config.toml
n_head = 4
n_kv_head = 4
vocab_size = 4414
norm_eps = 1e-06
positions = "rope"
bias = "none"
init_std_qkv = 0.0389
init_std_down = 0.00275
optimizer = "adamw"
Each number is 128 + 32 x the weight over its row's rms, rounded and kept within 0 to 255. Layers, rows and columns count from 0. Numbers have three digits each. The size before them is the row's rms in percent of the matrix's.

# up: layer 22 MLP up, 512x128, rms 0.112, rows 175-227, columns 0-127
# down: layer 22 MLP down (transposed), 512x128, rms 0.104, rows 175-226, columns 0-127
up175 090:130081126098145131146157121095135141085107168118137115144140129199144101107095097122120148141167185146175130107107094132113144177137138154067103104125110092116054112133144101102120198149069122138157122155134059119117173106097113123128144132072124110155077121158091138114172077104168198097168068146075122207109147133132182161093156168185173159109162136136061129176159165160130136110099
down175 092:153166089175142119139123161166150138168152126063194138088104117095123171149121185070112189092119133134110114178154109190102094122127139137124127145123137046068105124114106090118095135111159140094122144139125118134083067131184090113150135075113192170112113112146137146130161173104164165175074149131091151133162099186141160120115160110092073167139134115164102167136106131092101155036129
up176 089:057157070102095155135162052099128167125166142087094130052135116133111149156116120147141141112192148152089070166165129146184110078119148044149131092118145143106121106152141128153092149190142126111115145129158089156117114157221131138120097111097125112116095131146096171143123163111175155095105061131123074123132147076087152157134115138158163118077114117188113110150144156162087158167176
down176 089:107139165108101111170124114161112168198137117161117152152146154147042143123120109130119096098043164064118132106150107109132148182123177210117111110120106133186145092127088098158123116146119157111156209172105106146166106127167087138107113167164118136155127138117170178078101081149126106118139094167142132126098134205144091104136106124074108109107146120075118204134112160084094083092157
up177 088:111117134145136156113109071114139111129131119129119120137071149091127116133092085107116186154159218140109084165151112133101156155101169152101101111183106172109097128104165127150101090141107157131185114146027123118136082157129177111213134104091130092129137099181096165125156125153134148125119134100191106113111103052125083165189136186196103101101108148165076112132132150151118155186136
down177 092:155077155108125111085096174125109115113089175147095099115186170138101135108107207136112097143115084163103191159170120141153120153129152106109146103191101113130135120113097132097058153079099130183116106109168085110116113132112084170096141167140151160166132126127115109072111155134099167158148090174147157105192173153130166195142070134086132152185056129092131159124141157083113164094078
up178 106:148110135154118103110113127108135137113151123122113153157140124120176080146149083121099139104157137148118097126173058124157159078170168051137133160144110070113138109124112157136065066167175085127138099109095124097139118079182113131127076089097112175120132097137100157118187122081057085151122205151116161070145164129172117154127117184125124169140173078121198125125167088147085195118114
down178 105:169133115148102120150170189150108124110123150065157153096141106150154116102080123160135118146139105130150119175241138137100113142152110129162087158167097093154131115111145137108139078023154131105132143122154118116104153102078117088170092136146107127110141052088092125187098182156121160095138104179092204136155130069135097100090146149170117109157104133091146151119189135076141082127149
up179 077:164131133071204148083143153127222100092117143074117155104146163130177156143124168126184132122136133136141093105144202112105139147114108146109127110096120180142120138129106107103094104148037121106127166125101094103086160170159139124174167152095082075107122098109130124122109124168110070111075168142109077109114124172131095175149148136145141214150189088124139077122096109189098119142118
down179 081:143121161140083112099138088109072113111082114159127119184106112149128121064085136134125108140111145119190165139105114123096125115134123109201200132118133120163203136169156119149172125127124168101154147132137121127107127053105160187067089157140141155145101117103149171165119106115116151135184100134132058140164107133163122107210140118116151052119060094163105137109163097049152177112159
up180 100:130101061146130084112198176105119158107127161137110149182153100058125186169102057089172145128110142099177131101118098138136150128076100108145111139137155168104072103072132138110105132155148184148148103136047121132111143144145144075118136148147078131141116158124044193159122154128142041149108108181160137119118143134110098140099140143171158154119116066092129142159129153160148167130071
down180 088:157090133123162133079146188112200110149169164126173094119073122161144122129159136152103099120137181133168123141122146074095084147135126098092118088132147154119121124113103102145151172172193083116094157161154137091119116058095132172119106163150112136167120085134083143116139131162105145184109134152092109103122119205135160093122137000139086140152133133095143149079139156145120144133148
up181 104:115097127153135127153157191123130179041099155129209095107152096173126107179132146092120104125155108147115129168111134157212150108138057108119116136172110115099093078122185128106154134075118116175187134131142103171138118098119166116109106097144110135134196158132100165152221122154129115142142128128073094176128127113165130168139068126095137098119054096123167114163108098179114150126150
down181 105:137129140202100113180146151134108102125199116181117131150087144122153132152068130122117133157110106140105107071113167203153154135165132123097119087077161222112134105085125130118174137075215143116094126133100152063153138114159155134119160128137150096104101132152173101079073104069115127135133077137208120137074115135154103116126138154130118144104157182058109127120135123138093102183097
up182 105:202114117122145086124122140125106117138147207064138124116180081085181139129108081163123090130149120151159133136184117029113118141149143104090114155140119103135121151105087122159099074177065091125093174087162159114058131115106099146166143115112116126148127108156068125140144156112141132191123108097126116075190146093086077139162131158112196163156176139174176137164151134099104152134136
down182 100:139161177184193151092157115128151134146094103102177131094162155136149134115116103123126129182098126136140088138114140152024066141164157135185120143178142072109075067121071158134135149173084142072172134104106095165118125130046117150129129149086108086107131110160133144186158108142116165140082145127088164111159079127117182125112155170121145141101132130179140168085082119099084118112087
up183 103:138135121163139115067105084147150140059146112137135050100115079139100127136117137138073133105154162155139154137181167102197158122147130132084144117180099115114121118122139152077088133122096148151164109123162173167102186058139161127085160099147142190135086151119128182086214162114108144172055124107142039160107129116160105160174122113097144118116120124166123134109109152131114186168091
down183 096:126111088112132154133135148129133103150160149162143107137175118150000101101180170097096113148128149143091185129110147163169085130163167113094092174109120132147085148115175097118129136104142168143142135172138116140077121112103107173133141137117147142115138153098084113177121143129140143102090182140090089108102131136169112134123123000134133093106176155145094151106102150096142126160110
up184 108:162111145111154103116133148124166138103157103061144102096116135118138111081067142125164163128122134130157095177146129147104143137133098083123169154149159161107064100048181097089099188145110134182154126154095088089102121187099213248090148103109086132091124119097102141135160097122113127072141157096143129128093119119076167124103109149124153176125152155147162165103158150136193127108137
down184 110:120137119136117144117188181098136123134128108193094148114185129152106146119110117108123069107141056105121127125121116176134065140102148081145109129133189155129109145153156107132149080166138105112099120117105117106163124086150085098145138160131199157172144086113161157107134120089121077208099110141122195199169148149050126105144152155119111101119122113028095106176167141178146110072142
up185 103:144063094141160136119181114148091125133183160140169068050171136133113140172094174103143058075125122152112120148157134094184174087143153034133121121143103108128096194085107183129098141120103109109152093139132133159156144109151191156120120083119111113129173133083151118128185096136157107085114151221130081191142118129138097068111151133074147136124143121109116136129115105152099121137100
down185 102:108121100127064116122147129101149125169116123158111142111100102089078145124179156175143101155125100102155196093124176152122141105170176189072079123115175130124088090116097111135113172156163116135099089125131160141093126029112117142112197054122153144120049161186130146132183137106121071141094131126122113112066145108165154153133086114188122178162121116123133134159100126104168152154073
up186 097:170116108094131141114147139078110142189125143148129094106124144112148177133129140108185148168146108149103141194102122112150163148099130142125129116176173105039113178121166074153102070203134123098107073111121115121090115092142186112073097143138133168123094138100073143125120127095144155152122131169058149123117130058110083098169130185137098234137159122132139096132125079124107138187159
down186 097:143166139098086127152158072176132134143137091168136134196144077144115106113137175115141088123110095094104113178134091066160191123153108169113152124153074119180087119134117181165153113129117144165128024136158096111153134168125096114173103142135110150055151131147158104156108074172189136147116136089128124131130140166119154106127119077195146140169121085113134116122124112108067066205133
up187 120:181104141123127116181137119113119114145109180102174100109155094170166105132103128097107104093154105113169098162105116131154104148140135003095162124120113139114117077133186135057100135114139169160142096126162100150148123061193121154107163093136106162158156131099140136121133174092150148154131132132097089147117148127148138151201022140147110097044153137190119141091153096142106145110160
down187 116:119100148153163135158184151052145105155085111125147144137138168181113152115105071147073116180126068129156099145105089147138039142094173117153105193069101134168125145109151117183138127172092158089078089113078105145141128203135135141117116146167139099149124123170154107118077135119144143092103124129186126133117153164125136208135138166110108110124088051170139125152151131125081165104079
up188 094:167125148153146074128112054127149129097119119121138145119166105137140114192086156154150121134109107210145129112133122140128107096147155143156137157155073086155089156083080075092137108179095197198201145138133126161159109158111119162160112128076065121150131102110139137057182170118098060134124122156129118115220156069131114148159116109078152117115084094084139119130150158129162161124118
down188 096:167187043161145112143087110098115106196071126139114189142099116109119120096145122092148110117105141174064101152110153143040126159109105142091175109143107156178126130131168164144094149086121138136087111129122133157193128090151101172151172173148147139070162138159167129074117100083136135147146103185112144148138117186146112132155124095075162098141154096071137171088102092114164111179095
up189 095:104135067053112094102139065145108100047222129095132051126079101157151102142149136137094126104141141133137151100142119148126163068163123162136166104096135115136146127128127154173107170142115170159117060095099112140163196102142160098101089113144142144117114122123164147114167153143183104073092120114197106113116147146135169112133140140159117097054165073175138150075120143128116171128172
down189 093:153128116140096155134138079161148107174075137152168132183126135146168097082140127137128161100092141125059166121177104129120131138079112117167145132138137130097235226142114124097103098137154119034068170162108163107117137109094144089142105126157126109137204122103119090168161107117125089170120108111102115138156150120074120166118165182143064127075141137146123113139138141044143138128134
up190 092:156102102087139119141147169087088131115198137069126127106135110162154096075125091108131192142205123132098198119111095156150101124150197123151173135125087075101100118116124139101092101120128156119113082117107117110087112059085168107134106057146120124148148130139124113110106200107173101144160168116178100156127163095109137127162079142159236146138108148138117064116124124150121184162131
down190 095:093137116138110149144166164127117073096111173178121147152119104175126133160135108071213080112115129171154092086071158146075119157186177113112093073084171137094146144143126131189072168145127112174177139142105124134140141170121101109133166153130104106080156139083100130187102124122136072103116115177132080121116156134171158091085089132168133133152183117075124125148053138141070146094112
up191 081:139146130083107121195089169143066160136114093140163066099120080112129142106102059113112124083168110176143115182085135096154154160142027119094154150083151116135139175127129099089124120139118156147127179133128142126091154123161143112102134059171155122130127146120097094145083128121110148094159169102104064126196129132155096170094065102138154094133176127153144179156109177104190156128179
down191 082:090142059134154099093175091146173130172132171130111099170178149181024128152149143139167095158101113123133102077117142138184110151101147125125148136139076179162116140131116131115036089112164179130117101140131112109160149168152154113168143158132106084097113122125089145131127149170142110122105119120094154167094136119144192153147166057138125194081121161063144099106121161143079130116063
up192 109:180115135102202156141132171135132154157156087149141125117102031183112134198172079151120126052107149149179087182105141151150141165106148069028113128092140090141099133114130138154085135119086163124107092099134147141092123131165109151151111063090113167140065161130087136128114155105104176099093125121112140105092162168081124124164142138132134123114155137168085106138154077124089145161140
down192 103:115127113201118137142176129141087024142131076119151136132122089145070210157136190122123115196116110120165096118071144091081108146061145140188125097119093201138136122152106116114180119128140111142107077133141129123126188152090130079110170153129098150117119104110119170139105127067123111114093126122111193153136141208133118170149135114066123146123131084099156169172155134100148125148151
up193 104:161131145149098098127109056108134128105109104110138096125122110095159090134049108146067125140153189147123092135130146156110153193130179173129155082122125099161139145109156113141111121135064183141178070081085148131133120149122136098173096127165144237138112145151062093188129157087152107104092190060123113124091156061123161112093112151117137158148144118133153097123150176158137134138171
down193 103:104067154142123101169148160136134133108113147109093142159125121095155108098143180107079149088114112131126147138181124182158114105153201072155125127134109073117097130061154194157079151160136087112126124159097107100103084118085114218139107116137153168192153147055152139126159163125187164082135146111139124127071147141124151121100058206101097100118162118082151145081124162139136122090112
up194 110:154110087116199159125100067106063177095175115118133142144106059161126108114085143136109086113136148138132153136166124046158197083079158109069155156110156107141107141169090149132127161177098141105103151099100113141120126153176191137098133143153133114140113110177142144086123104116079145124153143179108079070157117156088180150204085127115107135115205105161114092130093108140151147096121
down194 108:111085113152114147124128120130096155176127165147157133132110142109123130100158129096107205112134115108162097044148105099126185145094129040197106176114123103127138183088091168104101095092166126113072141159154046142116171118082106141124120103077131153146161116104119085097110099123132149146138098119065134137173187170158156122095168155176152183098126166128095168145151149141199089148158
up195 110:198099158147093112128142151062099107148154131096132126146179143149143079134139112134118161053116142142114165118151147156178131102122131117092160177156150059082129110117109128053126114180111142159116162102140112165128122100118195136108146127154122176113070132105111139160126183102074131170152132110110120097189074193092131141151129159161138208106077081115110091095180086132122076165082
down195 108:135108120183072120149177119189107104145112118145173131173114096105104144179115098149136139074105088085092138096151119074133118115117160136157085127144147145155106125124113075095112101121168092167145144108139122150181123128102063156118166102144046188165175165161145136126124104133107095113161237101093125112119073102112118155204099104156165115180092148086141130127110138169073179142101
up196 113:188052122163173140084140153146113142146112168101119104151063085134140099104118116114092103062166096197191102139109100147142174058125138084161164146143121138148138189054107174074133116114142195154135101115069116141126164133158142172134147096072144186144140141165157163135087129131119168139106106137111103095132123139123162087169121140120167144073107076087131105099131159120091177117097
down196 108:169121182138155154079113176151193133174097164102096123169113116102156148143126150114146082165172120125087129184087110154135074114097112106159146140185131137101123084178077164135171121112102099103134158085093107115113137146214111172104103159183148164090097109157129178108089129108143135115115075106082072162028090164114095173096157093159173125150136101117124127107112107137156131154095
up197 107:136132113100143108120125075110163130148128144131138114120096056130131095142167128130113135126155107097157164122102169104134125128117131059153123124161128078129047149081122176052133094145123155188158134124006111160063129090111134111116135149123181110161139140165106108085155140096153170219115117137152144136114187109142173180120082149190091109116150165136153136161115129101144177130188
down197 106:125114182126174181154182122132142120132143171077152150108117097170146138099126163124124147143130147105050086141120092134165130121141152075151093162046072111147113128180132159107134126137135175099142143100163129156118158126133085167115125181057125176110102137135107154162121102167152116168121115152130114179178062102139155096170080125100156150139057140047103152051117136105135056150147
up198 104:167113089167139119163102155080105133155142113129121124117071012163119125131071114101122105085167156112184151116169156120150122094096149156117103113138123133135127162126155131119128103155163130140170146167104099178175132127158130131072086129109078097156099076156128149047157073118075122095131156190162088142160212125156125135120086143131142115156196140146138146168061133183100091114138
down198 100:219171070119104076147115164137117105076077098155144118153111108153155157075054129166081122129144112178125083155151119171151095117132124134137118141162117197150160117137129111167146141050112126096131098154137162133181051121131154130186133203168134125108143117131143117127154130157075129138069200118126123115127114118097159168127109126096137104102100142164149112150076073099187098094164
up199 077:076117144149120118099116116118112086150108134170132087104121129150164072163176146055165139084189156203112125120173143143130105178156131101069118170107112113166089151172089069146163120109143205191158145137089092091159151092137124141098156147075166108152151126131111117168116158125145142122080139104100052157140170134171090115101126132109167106102111117134165146157099108155031102155138
down199 082:151137146094143139105061103132177190104128122117179145133124131120083154108093119163091117149151144083117126141131136133180147118083086171138127151196073179131124114077131147103127124145100111076118142088155179187075165139114146129159071133170055153119137130085088165077134139122090138161186175164196153129120072159107130142140093137134048144143134072138134113168149130119204131114173
up200 102:143089131097157123118113132123107157103162131116136142140182099107137110109086096166039196086158071117080101146157094065130139102119147098110134184128100049082144119094113152128093155162130154146063139152135151148064123069111162177119121112121183101182161134137133110132160147168166118156114131135199142183139146107144101180141150146076100068107145149127141087119144120200157076104135
down200 106:124130095100115123111133149129172130138132113160137066103176187146079073161166113117092147168093178082207128108154167163151117092095159135138074059090120132113109200107109109080111121144155171033145078166142116097071128141130142148145161121105134120152139145105113134128146097088120138148121119094148093177164085158122148171131101102116141143133172208164152154159143102141036119130126
up201 083:105126165088137139142121099153129164092155173074110123154147157203140128143117125129142136107128132109116126097119116199188147109119100101147107137165110149052097113089144145110158200111112143135089060100106122161077142104170136144073097147166176146154094097131104110166124162136093118158087122189188108116203100127159140094095134133099155160091059047083153101139189092153094143113124
down201 089:110102110158117130127151081120147115199155131136154119132162107169130115131104095132142138181128099103109118087084093124094122093172120098113118134116168154147067095175069157093137119122139168175185138116132168104114166097127083094174143101177112141045102054188118140127127122086095171107197157122118184168104105062131116116151152108194155088138130162086120155104141155183084134184164
up202 101:133010099147116117099103140086124170126132205152120162150133126095142134116094151109091111083103109146150080181101146132170123100119098098043183135153109183126102121079158133077093110123128196140095144130097105117133146113134144120126143098119191175094168139174076161155147148131119177139114075157124046196177120141157095120068149150134159105114148172122144143114122147118128152111102
down202 105:149111127088126144156105129147107117133152156117074090156148126126152152106146112131127164109160122167161127156162081086127085113217124170111108106117082053109201060143175121124099120170107101171128190122150187101085149116163138133123080152128155142158098101193169084149102105171109092149121117052141082075120121123135153139174090153114078076129145111137115170096128170074179112168108
up203 102:144108154097101085101082069133195116069114122099116138153135127167146125113035106099122139128136195160151143092138156129196174121099125101135131147082113091127090164122121148133120163126116151133154096073112151234138178138152115159155073126150159162133141150130128181140140161132182178113112179158066132075087152129110120107114100131133095106114138100137097055079122154133097170187131
down203 103:092114105121164121155114094173154121127182090168150123100156083220091122092137111140103140179111168082132135150152147113166077128075084100124184089128137174150109108131150174088068137116132218077166171132165166106122121168125103152140149132150129142080128069136104132155099118150129161173088173129133147117125089112117116070164120016142123145158073126160148100118131148132125105110168
up204 085:165102144191111125158155137120172115088134146134121182135064149161135147154111149089131092119107124099161088131125138172145133125112092141138237156147085111133109099121184123111103191158147153137186146120116160173156116125135064110093109151170105153122105111105082117127100163125069103180147100178052087149163101149138122139130098143145146199132088108158112125123056075116087115182068
down204 085:177175114087148111136106138110161112195141169152164109162100132068199139149068120177109169164091121120061154056191097183106126116071159126117105158151159158100109153077093150142131113133131063099103137157106072104120126141154146130179158181075179107120121131117130153108130060130145159168098109076135097137094158159166115103135100122091123126090089153077147140123148152170130083134143
up205 093:116118118132122128114128122108104136076193149124135100149155102108194220107123134101105146151161097208125150176208126086187106073095156078117133089135138162111150107111106134115086143107108177129153154149062147166124142113118138158109112149145084178074155192067081117112155148152095124108053160165145096112177118127135157143107183130110154131120104135106142080069113110090150165113158
down205 098:145095143159128143119151130147201121143149136165138151114187127072152117114127116163074133153066107174126187160125211075179103183091145088170087122144116091094112122109104111120205140108097132128075098128122118135177089133096104160173142126136065169133139066129113082177111130137098102154107173116127082156152123113121093138114114168134096153048118177139136134086184144082141079098115
up206 093:129112121144172091021143113105142066184163121158112146127062121152156184104158150136184123090122084132119093083166147150132129123119150103163129129105167150090137124107106116105117176106101114172098141153134143159113181162177194182070128139137168145130082195115141145069102102102082108176094136178116077123107130165129136136066127146133161145103088139095102088129109103172117139171072
down206 097:152201168147145143092088165125120123117124107170154047130148082117154147106129132079122142111089116169137128150127104128119106127151136145160157115127115157154134147146134150155166181121103172126139139058064151092095053114155133138150106164167094054080174118176104102103103136067196151119110124178138158114125131089139105188128132204095108119105092105115155132068177108067141171086162
up207 125:142093181133134132108125148048133132062110139135172199141133079169135091094092074151139119121163133134145079122143111134104204135111118121090135156125101132051133123124157108137106160144155177159137091123110139104071158065152157126126120135140122112113125099142187124173126107111110133199086120108134118130112139107220078153138117208145139115107101133122124115101113141118123204227078
down207 115:112094114190109123125120144181101082208104111090114121173106131079116115131135148111165089140110116086103132093193174145130142063181117130101114189163097146115172189121145112120123125126039106099113146137112075124171160115158108143150146109069105102152148129137153145104211070152126157113132100141152130130114196038186126104160168151116150148133140131164058113156096117130118125115101
up208 093:111106094094141085107168157135035167138108171117164031096124124120120103106131116079123135060122158176174171143137129101105179104112151139173165117118152120112147192046153130123144136126120110111123113154147186151170123111180140162153165116085133151113103127099082173099144115079140122192083197115151123102134129158133162151070093109106207155104131123136137083143102144166117147160128
down208 096:116133072166060105163178118139167159137136107111076161199091188117093116124125121134116120105126178111128183098100127101061126117138154206131149119118107115095081133159129174120153117131140094108129080184129181113105164090132146146135137132174149192182078137146089170148110135124102127119138142107119104163112141115091095162119109010118106153179136165123139073125077110099129120126196
up209 097:150110156098163063147102126065114119184127065118135104150157120126101174170126119050113129146100148076177108172137075072199141143069172131068128148120149085157141163124138138148109159100127120143161070149082117168136117083140145110071140133139132168151159096125179104152085156049068159152062126117139121150105137174170142126133133171137125134097099116087134128168116153119139166167174
down209 101:198135119145146067096154113136156079122159185130130067109125085088095126119118131131177096147143074115110165118101070128164167169091180074150097186138119136114128112141137194144187126145102088109090133100194105162140138124136182112165157169101087117194156145106144104137100059103130063156137085163097171108148122098119115142084150193143162142111152125144100089100111141125162103071136
up210 098:195116136125161040116088149159116163075135138114160161152129111167134126138135141144134140085119116125124066137161106154178136173070167086133129161167132047132103123102133113135134110123078100209114106128182171156132098138091204099094155142153192109130118092113126197084134151080160109105112152093070080122111149164162101165130135141121154139055089133116096139109153095139110174093112
down210 107:173112121172128129121118130161113078081120140137093134227086072191179163076129111173125117076116147083090081175179158112129135145081146161115146111118125151106122142097127074156144120125136137099123146114136130129172100107151165113169143103075063154150069153112118122125150135168154121124139185040168139140149097091137137161179182089079122126166085137123162176127080063138124140129111
up211 088:118124147134084068116158206097158164135110101140179101079139101122121148196134098148166085084125120105110087132162144145142148157120125073080171110133135122131152218130106125109094136124136180127165064106143128151135136151134094126136152161146171145136115165148134112157188070106084061137122150141075056089178158180089117088112115131116124177145107136118131133154046183097096174124154
down211 089:107184121105123143129132100118176154077117116179161122122115145129164085117098045106100110128113117136095214171077136089105126095140098166213109176153136108116110154129118177119098147074066110170106144125131154176103122147106205171143114096145095073148087091146138091053122132162154092113129202140119153104187125165150134161125170122161118141138118134147135140103106101153169063105116
up212 097:132072086092114125157167077105146151158153114126149098092109082100131096093148100150054107163145155134128075126142121123151126132153128159102197133113154113126171150126119138099108134137107107130175174104126121156098167166087127135107162126031174131140119126127081121125130193124090065124105156078071121157125129031215119135116119175135137097121089131124112180102111164135195151184090
down212 101:149185091091152175102108129105128069144127110137150134145151149162161098158136125119136091118112136111139133111149098182065132163116120086107109137057127154130188139200129136134109132114164139175132116125133128150135119138140120126131197116144084097015122109156154088146092133166173081073096090076112114185130108065106114116054173095134175187126132143107160180132197163136095136144117
up213 098:103078195084180093165112076091125101089184130149143172086173142132159174129130136166141159087108136155181150156125086133140199091120113149111138144139138130118133149142154100144103102091155104104121161084101173072069138087081146093099109130103127101146134106156110176119132106067120132205150083096122121149158137151178108143137085130155162209100179102131159148144101117097138214144096
down213 100:155068104141108115092126128161124126182164141112128083206142100101136131096097147198142149175127121118138071107109126145127079170145094118182157121120173125181162161099100160182107080026171086127134118123083110098119168141132090104144122120185162151155104144142162182100086187181113187101138088145134109114142156141092077161102156140085157124102131137113059156107128143109137099094110
up214 082:159140147153094132065187068121147102181118116050140159123145148162194123161160081128135117097079159188146111156083154102106164116147142098139131095112163154120083115041125086084079152150093142122127098142155160151144129176147093101147087112127131106153098129134147155111085103068074170180086162165102093159151123133169110168176196129153200160146120118093133135134127120152096116106119
down214 085:094084129177144114083066104139108151114115166161184057137105125147092086119081140141088191109156109119154184176171155126186088124097125133103135169078105146123173116137096104123123145140148144104129128101136155193124152139132121169142045161141055161109141117146132114133090124148094198156198174112157132116133124172114115097157131140158059065142127097142133141154150077149163159077162
up215 102:127110068131130106130125144129106085142084071135149116093139071158132092143088145150114146108139141118159177137177087075203146093122168106150153140123080101148165179136169108137089156146130127156062083135107171121132157152125131143116119134101137147145147117064079164076133119082047142118144104151110135118185125086106157154123082132089209209145160085110147140136154064192123103125174
down215 092:139143154169130101129185143134147109114166072096114096099129123121148120095046129092129116146161115173126105208124139124130138128130121070100119016095157164092180137078174119163114152128156152112087089126112154127137074071099149087179197103154135140046143088116135148116130133172111163118109122218126164086124129130170176126096132133101102154172170137139120142140146113160122120088157
up216 105:110101165154175153130157161048141124095128101080152113159131134159128109106109110114087102157182120109172185149114085146112131154075116142143196144194122152103112124096163143102131189117155172198138129169120165146166073078149146121099148060099150143178133114094110101040149094116103147130134114072158106102105146066134170132118120189121105091079098131147126130117113139133156209140112
down216 103:112139108164098133143117173171110122115091121175185158139123076090130195083141148154213127108097117148145143137099143132151158107138108151127099117075092097107162104124120109157122126064095095154160141180162158103125129124091119101122161149131083116192100131113151115106090117134128141160123213051137132151164109086099070151110157113125102162129148146178136094128117000121164166125144
up217 108:149101163120118120101106111131088116134198163060128158042148147153133050111121064173137152131116123104136139119107096182132115165150152115098136166143111099134125180115117111104084197140078105133133085117130084169139180148108119140128146130129138169155125130059075116101101177050068134119124113093081166074166135164079136144181155151110124192160131145168183144155136132131150108115170
down217 104:098117164127166125113118110122139089122117136058145138189101131137091149098115161115174107127125112110188079141179137123155144120101076108136154068139218201084148097197181129179157066135105190092146104124140161127116085187119127078143110167115133122106131160127107123065154121124149094102126128075109114135125102182162103109153060157061110146154145127149131100126180177130160115106094
up218 102:125130130097128126134123081087131137076113119034152185149086090151143120102065129099134149122107132122129095137133157136181104137157140161147147147199122109082066125146140111142125141144153155176186130128145134107187105078125159131086146079140073147165161100161041162104115136134137138176164171143141103115161133178104147084098118126149165120017172145075096093100145106135098098163101
down218 099:153161167091127108168132157168146129106126141154161114148128127133168193077123138140093122084137068104114146131198135137111124098135067143143116195131118167156108092102172098098140113117102178087071094105117045123088106149149078137099115116165164147078189055194148137113089129138110094154129161121105140097177095162153120099145137113108101172177183087152108080139116113166111121164193
up219 099:105079066125146158146126113108084190130110151122098098138162160194164065121077109144121118128166126128154152184118096148129124123096133086154111154127141149096095158097152154128139164143082125097176120118146138153111152154130128162073187102145138159141096116138164227140171091110071135137131097144082108157133074128160107101098187158113130232068158129150099148143075118141116105136055
down219 101:122088130158108160190119108055122081152134061155123165155143067102119134174140109094115091105109124141151153119138095157141188173094107110087166143186184138093106107106092123166146106118117067126198128068098126148144118172095126088128130078122061117175132181129119111147151105150156171170131137114170091150092208139122104130129132149144140141087114140186143103116105058157081152095164
up220 103:109103124142159132123159154099105129102157139133144084159128088129144106126100122101130134125143153162112118167104147104150139158079083114060116125178114134126125138116078139114129103124128096121240156110135094117123100096193153126112114128079143089133186118129154166099181142078104170099114105120113084095164075128143089161138100167064091142028175094139138158200155128172093201187147
down220 105:159050112136111119120088040156077113155130103117123163098118100122149136116117124141109086164128162105169102135113087086120114124112140123193150125151123137164161160147152091133163167162153156095156153184089121139116122151073065160149141171119085105145131042122148144104229161134091148155143120200133135097185108087159166100171106176103097072143128094129094147166091113084149145131118
up221 104:158094131140140107135099117108151184089178172087121115049111085115135111121131118077139107119168191093131150106096109161135182103082146116130163142177185148160149100113110081122084146150070139121097122110152146124107119080106124105100108120065140176139145184154165145124123125131100077119145172204118110144087099125143191126132120171094183066098167143084165148146148122233108147107118
down221 100:122094126164089145055125058128214128166141074082110121124150102094129118113172142132085112140130136132131133176153177120124150084137152100158137153108150143149175108156147087122085118111202125115100081067165159147062111140079108082163120183143128166137155190147131100128108127104131156156107096098108191117108111172159152120152080122053132073081141171136160105117152166159098136184115
up222 092:161143105158122101146169138136096114083149086147116164121140000153146097147097082105164183125118111125166074095140151166114132106152128069123185180166134146090086121088164117112120160139081146141128111120080138176130148137175124174117106120129136082094164129065116146105226128178142109115119180120157125132112116122190118148100114117173085175142132146140098137073126083109063126120144
down222 088:132123119100082158160124114041124095124056115116182103061114071122126126116119125133159093167159165125114126116095078171116137189162167158136109120154085163175094133090119132146149156127076111106134138075116090179176156132136154187146171130139149135129097168172128161166102098085132106106132100097143173108165091152122131132137160207107156143116114166117128195150155052119053126080122
up223 098:181103136136125092042155137086071111069123217087115135127114144196107084124099151130150141128131190080173127125091100156146175183125117134161105154106154090085099157144225060096083092124145115153111157143130110130143163116172138130147134128107105137146107195162121175127104136108149173136142124168146086122135103131113114136155128169136082143082113092121183082085174158144096092122128
down223 095:174157132095117117151121162074153125183119164145041134113146128177081164101175169113142111093099133043163117143124202157165149149112128106109133099104142086144109106125105108144158155103069136170152121122088095064112150174123128175071110099118161178113108114109096130158146157145165108155096128141145168143141148145110145098156105069183122161125074129176142180168104160117075080065151
up224 083:128129129100166100042099121135126164126077136130117147108101139193145113079097127150143115108126131158212072186113090116099169164122090124127111123101067077192099131080148136106119106103147162126163122127118126159156174079206110151169148158091138163139086135117112139142122116106149117154171112072147099150143065109147138173136128121143121152081149098157103054064169179199139119151147
down224 086:099138129146122092172143153115096136116133165130120167165151089172165149083197082140096125090148091183124130126114122144126080117145151117110135146161112099148133062139066063126106107069078102127093086167124102151110054181080164203125161092158155128187207126126202123131096128128135147111141122137111133088163141178120086085187136103139158077124113110109180178140149137094139104129123
up225 087:154130100090161131136155133119076117168083107079104145097121055119163143125104126073126141142194098103178141098115130115108176088099148101108150170093128094139153122130125113041095148213116159123137130105098142127150138148157166123074102111146162112129140144108095095117186135173141058131102110194164073123112134098177146139131181144148139217095140149106172062056111098143134123142127
down225 092:143135175141143103101159149063094110142186121137138148116107062103138147110159138146117160153116151157172120134105094131100158107086111112140095140089156056128169115166124163122077092089163174154138158071124134119108165107133109067141122139124098116101136190109189119148062112148161115130132180101214124115130124144109127094116135147101025141190109202169132096160098089063123158132130
up226 093:193102112165178123086081171120077103138140126123127118099078072079171149111107117093099089123131138133186125118106180114096175127052104104136174170144146162178138188120095166136128185132100111104119130082095134195180155140102208183108127139157159142157084150128150138123156139135081142072120142210087109099132110148131118129106150126102135188108131087065100118126085143121106116111118
down226 096:103101153146144156113072107134088155106112127138122095186124125187170121117114114099091162102189096148132126197088124145139070133154109128159163128135161136127153107159133114134094187061149156118127150128081113086099147115109229133094103184114159112130139154164105082135080174141095084111187144155154118092127122101122182091143128181169139102142177064091103189102087086106169117170152
up227 103:149047112129112091129116127129058139177139194091122124104096141165179114141116149132130120083156142141142096083125188106175130144125151102148137084101161146135149164121119150061112087079129132115176105112096105153135198129086127128125140118131165188161129140059200146041148131122138103084054182159141127171125079122152105104177130134171160138127133116069069171146123136135112143165107